Weights of a small GPT-style language model, trained from scratch on English Wikipedia.
Architecture: LayerNorm before each block, biases, tied embeddings.
Training: 114M tokens, 6959 steps.
Each number is 500 + 50 x the weight over its row's rms, rounded and kept within 0 to 999. Layers, rows and columns count from 0. Numbers have three digits each. The size before them is the row's rms in percent of the matrix's.

# up: layer 6 MLP up, 256x64, rms 0.249, rows 22-68, columns 0-63
# down: layer 6 MLP down (transposed), 256x64, rms 0.251, rows 22-67, columns 0-63
up22 111:417428482556469519516436507482578521513511502627484493430539485468537486390434489516565576480556524477489514462407546488505548446482444413572489544457493526562520548473551463408461586480575532
down22 113:541499451610476530496381555491479491460499455553433529543470528486477540572473467601448439556495460536523471501494550505470535535444507479535572495387526476460420610545444404538431524519558531
up23 093:420415518542478527477388575521435499433540437573503483580505505461536482521531463424526478554563479496489453503418528450540521473442429540487455556392584513490577465463476471540426483496488398
down23 097:516508469583503479494479503557499525578446505490451464414425533443451614516531521445527488480471414552484529547498522330427510449493554426496434483491530476485419421578551532558485540495463508
up24 107:404487496464378514479495450497626534484429498479448579537498496530471621483608480525510539577426535478506519496528533540545434473546412476527525443461474427503475518502569461469447481513414544
down24 084:505418545517554515441439488450549427475485500552513383507589423422478455476441521529555474471619538443487437496547517525552509567469508561515523511533581415520551410384491481515504472494489484
up25 087:491519494506485379467521492641489476524467507469630506502530445447489474515545429549489454488494472463560533403394598492478497480514498447478483454484542557467496396482479453475404441450451532
down25 076:543416457510418485506447534543569494430518540434484497402504499503532601584521505553475496568555453569564568455483438477460443546480545533407585514529498511521415500531441503540538570519432575
up26 108:480518481515493493462565594472495537517497554516450491453523436482596507515444475433512467514414418540565476549517583335448445495511466417536570479497542490468434495605463553431440494478484503
down26 101:494487517499468460493533521461490525510508489414473478456478421453504522528490533488481494465460428545558484453489579452529392495467559505514737548465463533535400522552448552479465496514453451
up27 099:532468506481571423554457624517420557467568470532433518565501512532533472465514487529445528499540428539560459523599539545564517418537502432446416422525572522475454534548446469583516460516461555
down27 097:502611521551521482444515559408554383518478523400503491507511425529558443509482487531519545467470535514466551460462444388474500548416527438539609488551573517517426481460447560506439465453497497
up28 089:585481465507547573469467597464509507443496501471488544521374528485513539531492483521604563557459499559477486589515523500605600517550436527475449450373481493531478491481449451509543426502546436
down28 093:535489423578468459502472539523459523541448508440415491522551410540433524608448512519492564474485511540456584494530522428597397565496477536456568448503480534476532462513495620454466584543490540
up29 069:428596524553568524536478507526490514546545395531509562618576501624476600471614477515460495482557488495559526564481509477458524557490510557485454490464526451523465513601569512467471501536539463
down29 085:500591482503537548597515525512416562415504455479489490606539529491433503416565528467394616535494477548514522417473483448491501518500505432511424441471526504462450563482521492604496432438478529
up30 079:508474561397517500436462426462491404488524461447456486502473491517555478490503416495584562454458501391574528487418489566592538539510497490459510513522586516552498413427594480429546535561523475
down30 094:566543463535490420541444544539476472484439561508482481442489472404486527514586522542479541550524458527456599516500521465566367461462564443468530411468454547410482481514461576501426471569471573
up31 084:489445524515426526446476452433552534530516505444444472567380522593459500575566413527525464484466458473479497550458497564540425434480488558459416512522503387476531496478517476503567417387477501
down31 093:499545491486517423539530503509445527404478547450485430472599431436451520443420489427480507435507479549521496467475513449548518516479511397518526463547466592505434483542371528465392447588493489
up32 081:506569565468486647466495545459470497482455435453537449456529483455493500427569478481393433541482464474544430486508528536529499491438514466517456548357487485523466563436476495436591492498434575
down32 093:500463417543479409469507519518508544409466559520429484476556425498502540427510482609509442473538432474513599460460505453529448458417550590429474423496468572506464439518492547488493451610501533
up33 115:474546537502570536398487547604542475503487498527509415533481463432448438544495428557482442417460536488457544565567512445508562417539590502495491597540520536446498586523457489572565473466475562
down33 073:516480582504507537460399443458482472531522409579502483426485533483489557540436498518485542488541573533410505538478468612462608512469534534465530501507457473489564451385468435368505473520493538
up34 102:527555531467500425409624487531532561532498514492467555527457515350531469613472472426478554473491527423436434564507515473439517505533404476500502448539554426556458477506473508499457446528540534
down34 135:490523493531504468542527504444472506404544512473530553479615546552496560599477412523531493588522487527476471534523416616543540478504480457545548558511540568479525581577550573520586486412556510
up35 091:519561460607530471469547512527471440419502559545583559593471548579496459543519535490535491465468505430551472448509441505418419488568557495521577417479505480558424454515472449530396531465557544
down35 074:557492524497513455511388525611511529599513462451422564456457491445553543485504511506577505554605502486433559562523524454518544519447548540451514492526477595430548445462499520521519518574375490
up36 123:492506493516454521470515372500447458517551535519476519557429527477578409553524469497528431538532490487449384473446494509493537446485464501457586449506445482544521428623487565505376469515587470
down36 158:466521520567537447491436510511432549394493452634507600508422533491502570530466461527493543575458504505481505506452440480539531586514473462517521480605487412424469518542525446424517436501459586
up37 089:495486496438499445522544476525512552635425455504534513508520478466453486518529422561479507465481494493387489554574572524492519459502495515573516503510536382458631622590555501541506458494509554
down37 112:550515527481528481451506500449480550505499485516545571552566485575499529476482396597468513472436526394503437510530436510571480547604384593530558493538498459498479521487528465456428554580449585
up38 099:568515501548551496395488439504444506542505485489585568576559558500523547543615573471448498416579527530447481563561546576592476541567453498592486497404503505477482459513536481500475493555474471
down38 086:531447429586506511500526490480568369525445522554497569466499443414539496503524559598465512556507525521567483521539548446498390464583556570554482565534524528464473522465499456495537632475479523
up39 110:571545494432399507543520539485488524475460543555628536520453442441532535509514481470508460459475462459413466482458539523510597444497475483449520502470497531392513433541465459412575588615461506
down39 112:458402553437476539574548550527540593645423511528574534509552468568550526455477492457467486540495535501435524445514487440482570366486511483532491481510495544421469511501475484506479496500602424
up40 095:555493544581520428459447569538542433578446568531476490497541511521485470461440478406505494478588504398446398504572507497569500440541540470411507519573507520465535520512501492569594487568499586
down40 096:479515491491595544484496534365534538428457473493497457449552503511524526532560491530471476574425435603525515500433402468392493523531559551561532587415528487564451555515490504438450554512539495
up41 099:575386513595452410521566482544507535527441474461486519509543476535596438574437396527417423539460471470539440469505437525546555476555521555483532482486467544489548489494481495555543569407538494
down41 101:506582440501525452478492592569451544448452531496458567560609478571446512525549480534537504516546445461547556492533593509523457419493470472499491485421438630500562518551444520529473432543469415
up42 109:453509501446452479535502540499480533387524469484459495525555441452525377529482502430436497583494387488555432466376478511476512503567504541419459466458482486501555545487537504543617501473573432
down42 118:410503502539487483412505508525453514515508570476499538474498470397526502599601520627479489398488561454587524522478468454482468429517487503552498448501511471562445445561453524369482467441515534
up43 097:455500554463645509453536583484487471514488518522461529548466538365605567438515525495466547517581501532559480598469552554472500483547444491473608575468492477555469538570518501447485500466531516
down43 115:556478532507549513481461463543467488516548445504522492598550632477497502395481409630584513606505514457506550540471502472510557567486503465491406386457458519490539487468472429487502518476546483
up44 096:435383522517544526483526517535503539479487509500581583433519527555600472450535511545567502517447543538572518459522633448496442588466455413499489509538536490517548569491470460403487457470555422
down44 093:433511485492534426549555494575508480384577477546532477518593510488512510576572488537542538501535472517530504386410578516527543583507593470530552546539452568548574518443504499515461418555503465
up45 085:525438495513556546468514536495518426553442422483601578464469518484528509499425404491456447472485537497465478463528576499522561517541618426442442508535538616533516458534534520522519374499467426
down45 092:462486501570499553461445462420459440527501473391445535493568454447471619554559502558433471501427396482522482594421510565425488466481533574568492436464527521414502489446500521539531486493491497
up46 089:492540567507449466487559595559469421490471384504540548552422520486517496458475531514467477539440426456471468446474508491500485447470469632444457506467510459494519409532479462365499509531597430
down46 089:533528441536450400564544562533470497517497568467475497459527421537515492569486516513542547480454547523502582422513483430562523498454544525489537514528395614569476401492450527484527420621449526
up47 099:504464529560556602544598567487486517490425576491461507458456500470490494529534489446576407506475482515402469473363534408519532450433494454509512457477495549443532480609447469438547552526491510
down47 098:541518475520467434537442627522507504415492555511432509489602426483539456529461457481493470504587435558540518538401458537528463506438609584494465506459485580494472426471584451513488485422513483
up48 112:425564599542598475480585530442539499516503447557495542482595496448448567514515477494494421463468517485527508442457566526496393548524461531556468442498467505566567436499471467550590553548412547
down48 091:537483462533484446506465403553498474537447418512478519480624542501474575583512550464491493497557529478502482627535495484543554537507558574489536422469456598598568440504428508509538540554451552
up49 082:505455473436477480481445399485373534463459470560506490485464603431513552427522460546417506549590502529485506572430415444446526464453472490502435412511555493474521455462565494450460470454474572
down49 074:580566398476557565505552509563520482535520571500472494553469469511576442508492561458524532453473565518602444460464559406464477550556449485555456555491448498504480494567600405607494495461522498
up50 080:458441468553524463434460561494540453578546554664507506541591585457554435539421508441542522496518528397487458484435529494394447542534498485533531481452482469531524472518457523561543523478452536
down50 091:530457457447542546530466440448418574517492487444536525518386494486542598520554420624434438511457482504446463475487544468630513500453485397547542525512521413465495471560506492482472481511438514
up51 095:520538361487591495532575524422532475571580510559479492542524473347541528519522518485465481491488578409530559581486494501530595505535508476521525487458445526539426463511538520570458561449518505
down51 076:476442457457452449488484461467549434431549491543445446452585448511421540560415507498522489489559568480451519465581467523503529525412467526492489473430474498566545381430511442420452426485407528
up52 100:468428609454526596462506493494494482548486517603515400450519456501494455589510455390549512472556426444481478479455567507536522478418589387463533425495503523467501518549459484512455542457454523
down52 104:495610479528467474481546502551501457492531407541517432502463583372476463502502588582466535509406473566479483517489399485404542451446534471483561495492518546496603452440489482564501475542528559
up53 098:480491543443485448463454481522449630543443472530485510518343472578539497358465477518544463517458526462605501522565501553433457511506514557545422433470438542494533498483483448483524519513477443
down53 106:440436440513488609517554529399520444444539504553595506505528584454485497532491509509435557452515437476483483499511530403537517426521511338533596530517532422553492461518512458470546484465535490
up54 117:476539440557477473543571489425496522468427482455542538513542595490537586506539639452510441521420530437524493504533562555520448563545465510446480468480539443509532456484357518514456503498601464
down54 083:510445566516410500481417465390488547519531411472501475412454627487514619497445540479513533514586546553485494510535559520479600452459495554482546508465569497541512477417454492420518521480530479
up55 102:491467447488536477541457552501575470434418469500519535473435520490486502565509439441502516456487466484538431563479415428467466524567431544543528490410626426416574481533470561518509480422610490
down55 129:469510533471493511435571440488478485642532466468529443488559458503522447476543563505445512454444558590439507443588556587517486499467487383451533531510475527578420581527537536480505592496473545
up56 105:455480603549465524533452478599514548466506425489469521496526546500533345576549562454496538629452509454498445481533500456482488423434420437465542471516527518545523502505557439463494427498433516
down56 106:539514457326447537475569506433536492519519586509523446453459507461434531402493434506475439503502533469478561544480440563462442456536528565479501553495473458466590517404515521450537583495568491
up57 107:376540501487615633538479458489461452632475506424498518505549483479523515537506565495542515507537527493490572453475523392412449523533517513506424439444563528496525521520490472511437522488501403
down57 104:560460534501419478471608541465481503486494567418552446490561434529590519490485534520418555501487512460437511391471422534472364482484557451508550493479585530475505612490440476510545479481541522
up58 075:408496541454426443524475485496509511466561494470408469567470389470451524522462536468388479512597527516458502547505456494462451559494504549514361439559590500534577440491563555498531540512529463
down58 087:596412500501482397572553534594523545484451517399429508523618497536476587468499492491480523508546507533493510505501485410555518536461494553438527474568461546515486438517508567603421422503466500
up59 102:464530634446560554456457555481410516464413479522450582505498498523483453545497564470452445510480442461440501471532457458527495512522630543524483432569526538486483412506483448493422589471565447
down59 107:505462559561513571512494527536419548471482473503517523455456502439528476567535485530437532515525492472364555394561539453569542459519497497394573366524430472441479468475438538536516532489426531
up60 091:529530466550584524536613609579531456496466466525536509524508540434536480515566514508448474623545501450541451485525570451529411549545474419455484444439559456556555561477483548553463469444451503
down60 099:456556583406494496450531444548513523476516527451481461538421509470560535428587492561529632525457472491514563559442486567419448509432526550403412499523446527479503575554476512570499519542525484
up61 097:465497560494491465586598525529433474510460527447543455484523550426548549447505468459476484538498545522508470520360556543510489367544519565482476451420598472537550531443507513416442499440512565
down61 094:487473477473475515511550459513495430375478511637520468470547580457456532513499592557513424530538453599530582574492503555498495569448538527500434454487493536461494615536473471517473510589454455
up62 093:493521404488478497450550460496569477547509543626513476530396511489452504436586525566519445541505424478447556452564427495489466449487549536489422465546521563453421408494485595468538534510571519
down62 084:520511555453513548556524488492492475555519519489522508448499507550536516497444507422531464480549486525478479489580570627578611355536503585586407500539517561483549452567551474532512508499591516
up63 083:484474450514504549467523512514525509513482520572521529549563494566514509610499542499506541447402448527500618637418542548399451496598550534527386512499483524522494492515487431477488500462449418
down63 086:516499525521504446566587500561420520599474532455491480536608494507509467433533490451481520551444518464455404437500601519467483408476559589615533516490440567483499476457474493519482497595475568
up64 108:482496415485456609493498492488535511538436581616534550494587458637512554504462470483442431569496510525545556497486506409523526553569484532408515483474575540491518467527545469546428481505496581
down64 118:511443455534511523525502517569552506603540442576532532541525580451442466421429457507528577540519487445459561523468558400497428482550488465503400512556519514399433492473539523443471607539544519
up65 091:482400474442479539484481528487545514511446559470535426525433441556504530451564420555455465586495539484472537581473557480557510456526489568569478493596586511532490599487449571503593419539553475
down65 090:577578480489499523524448475521467524564544415545494512430481503500448561556428512479525641476511511548576484498443498527498368565506487449513531547511463524462565393588522494483554584510430527
up66 102:441478504473417518562570550464499492527443448573586521441533597499573460504539545464519487433438541542475595489443578523448515453524541557528463485459536538488604369580468509552479523501473514
down66 094:472525566660477505492434646432459492538482518560561490497547456537474495590385436565413467543471538494499509580522484529494463529432490488474457492522480441503541468471543450552442487487463509
up67 099:570480472446495513471552538548437468506495488548592489484454524492571432514412434435413525442530549554436461486470420514453557554550524480581483455472432568463597481555554524519602464572478535
down67 102:459530394523560563506442467466609527514592471443470487452464424506508485550599536518560480567534489478548486486484538517522516403463576526527462503510523443461498504452500538604387517439493396
up68 085:479495515514452483461482545495479552488441578481618591485426541553473458470541531491535380613496475550535569421516477462456486493482494463466519498549541484481455448480515399413415403565523505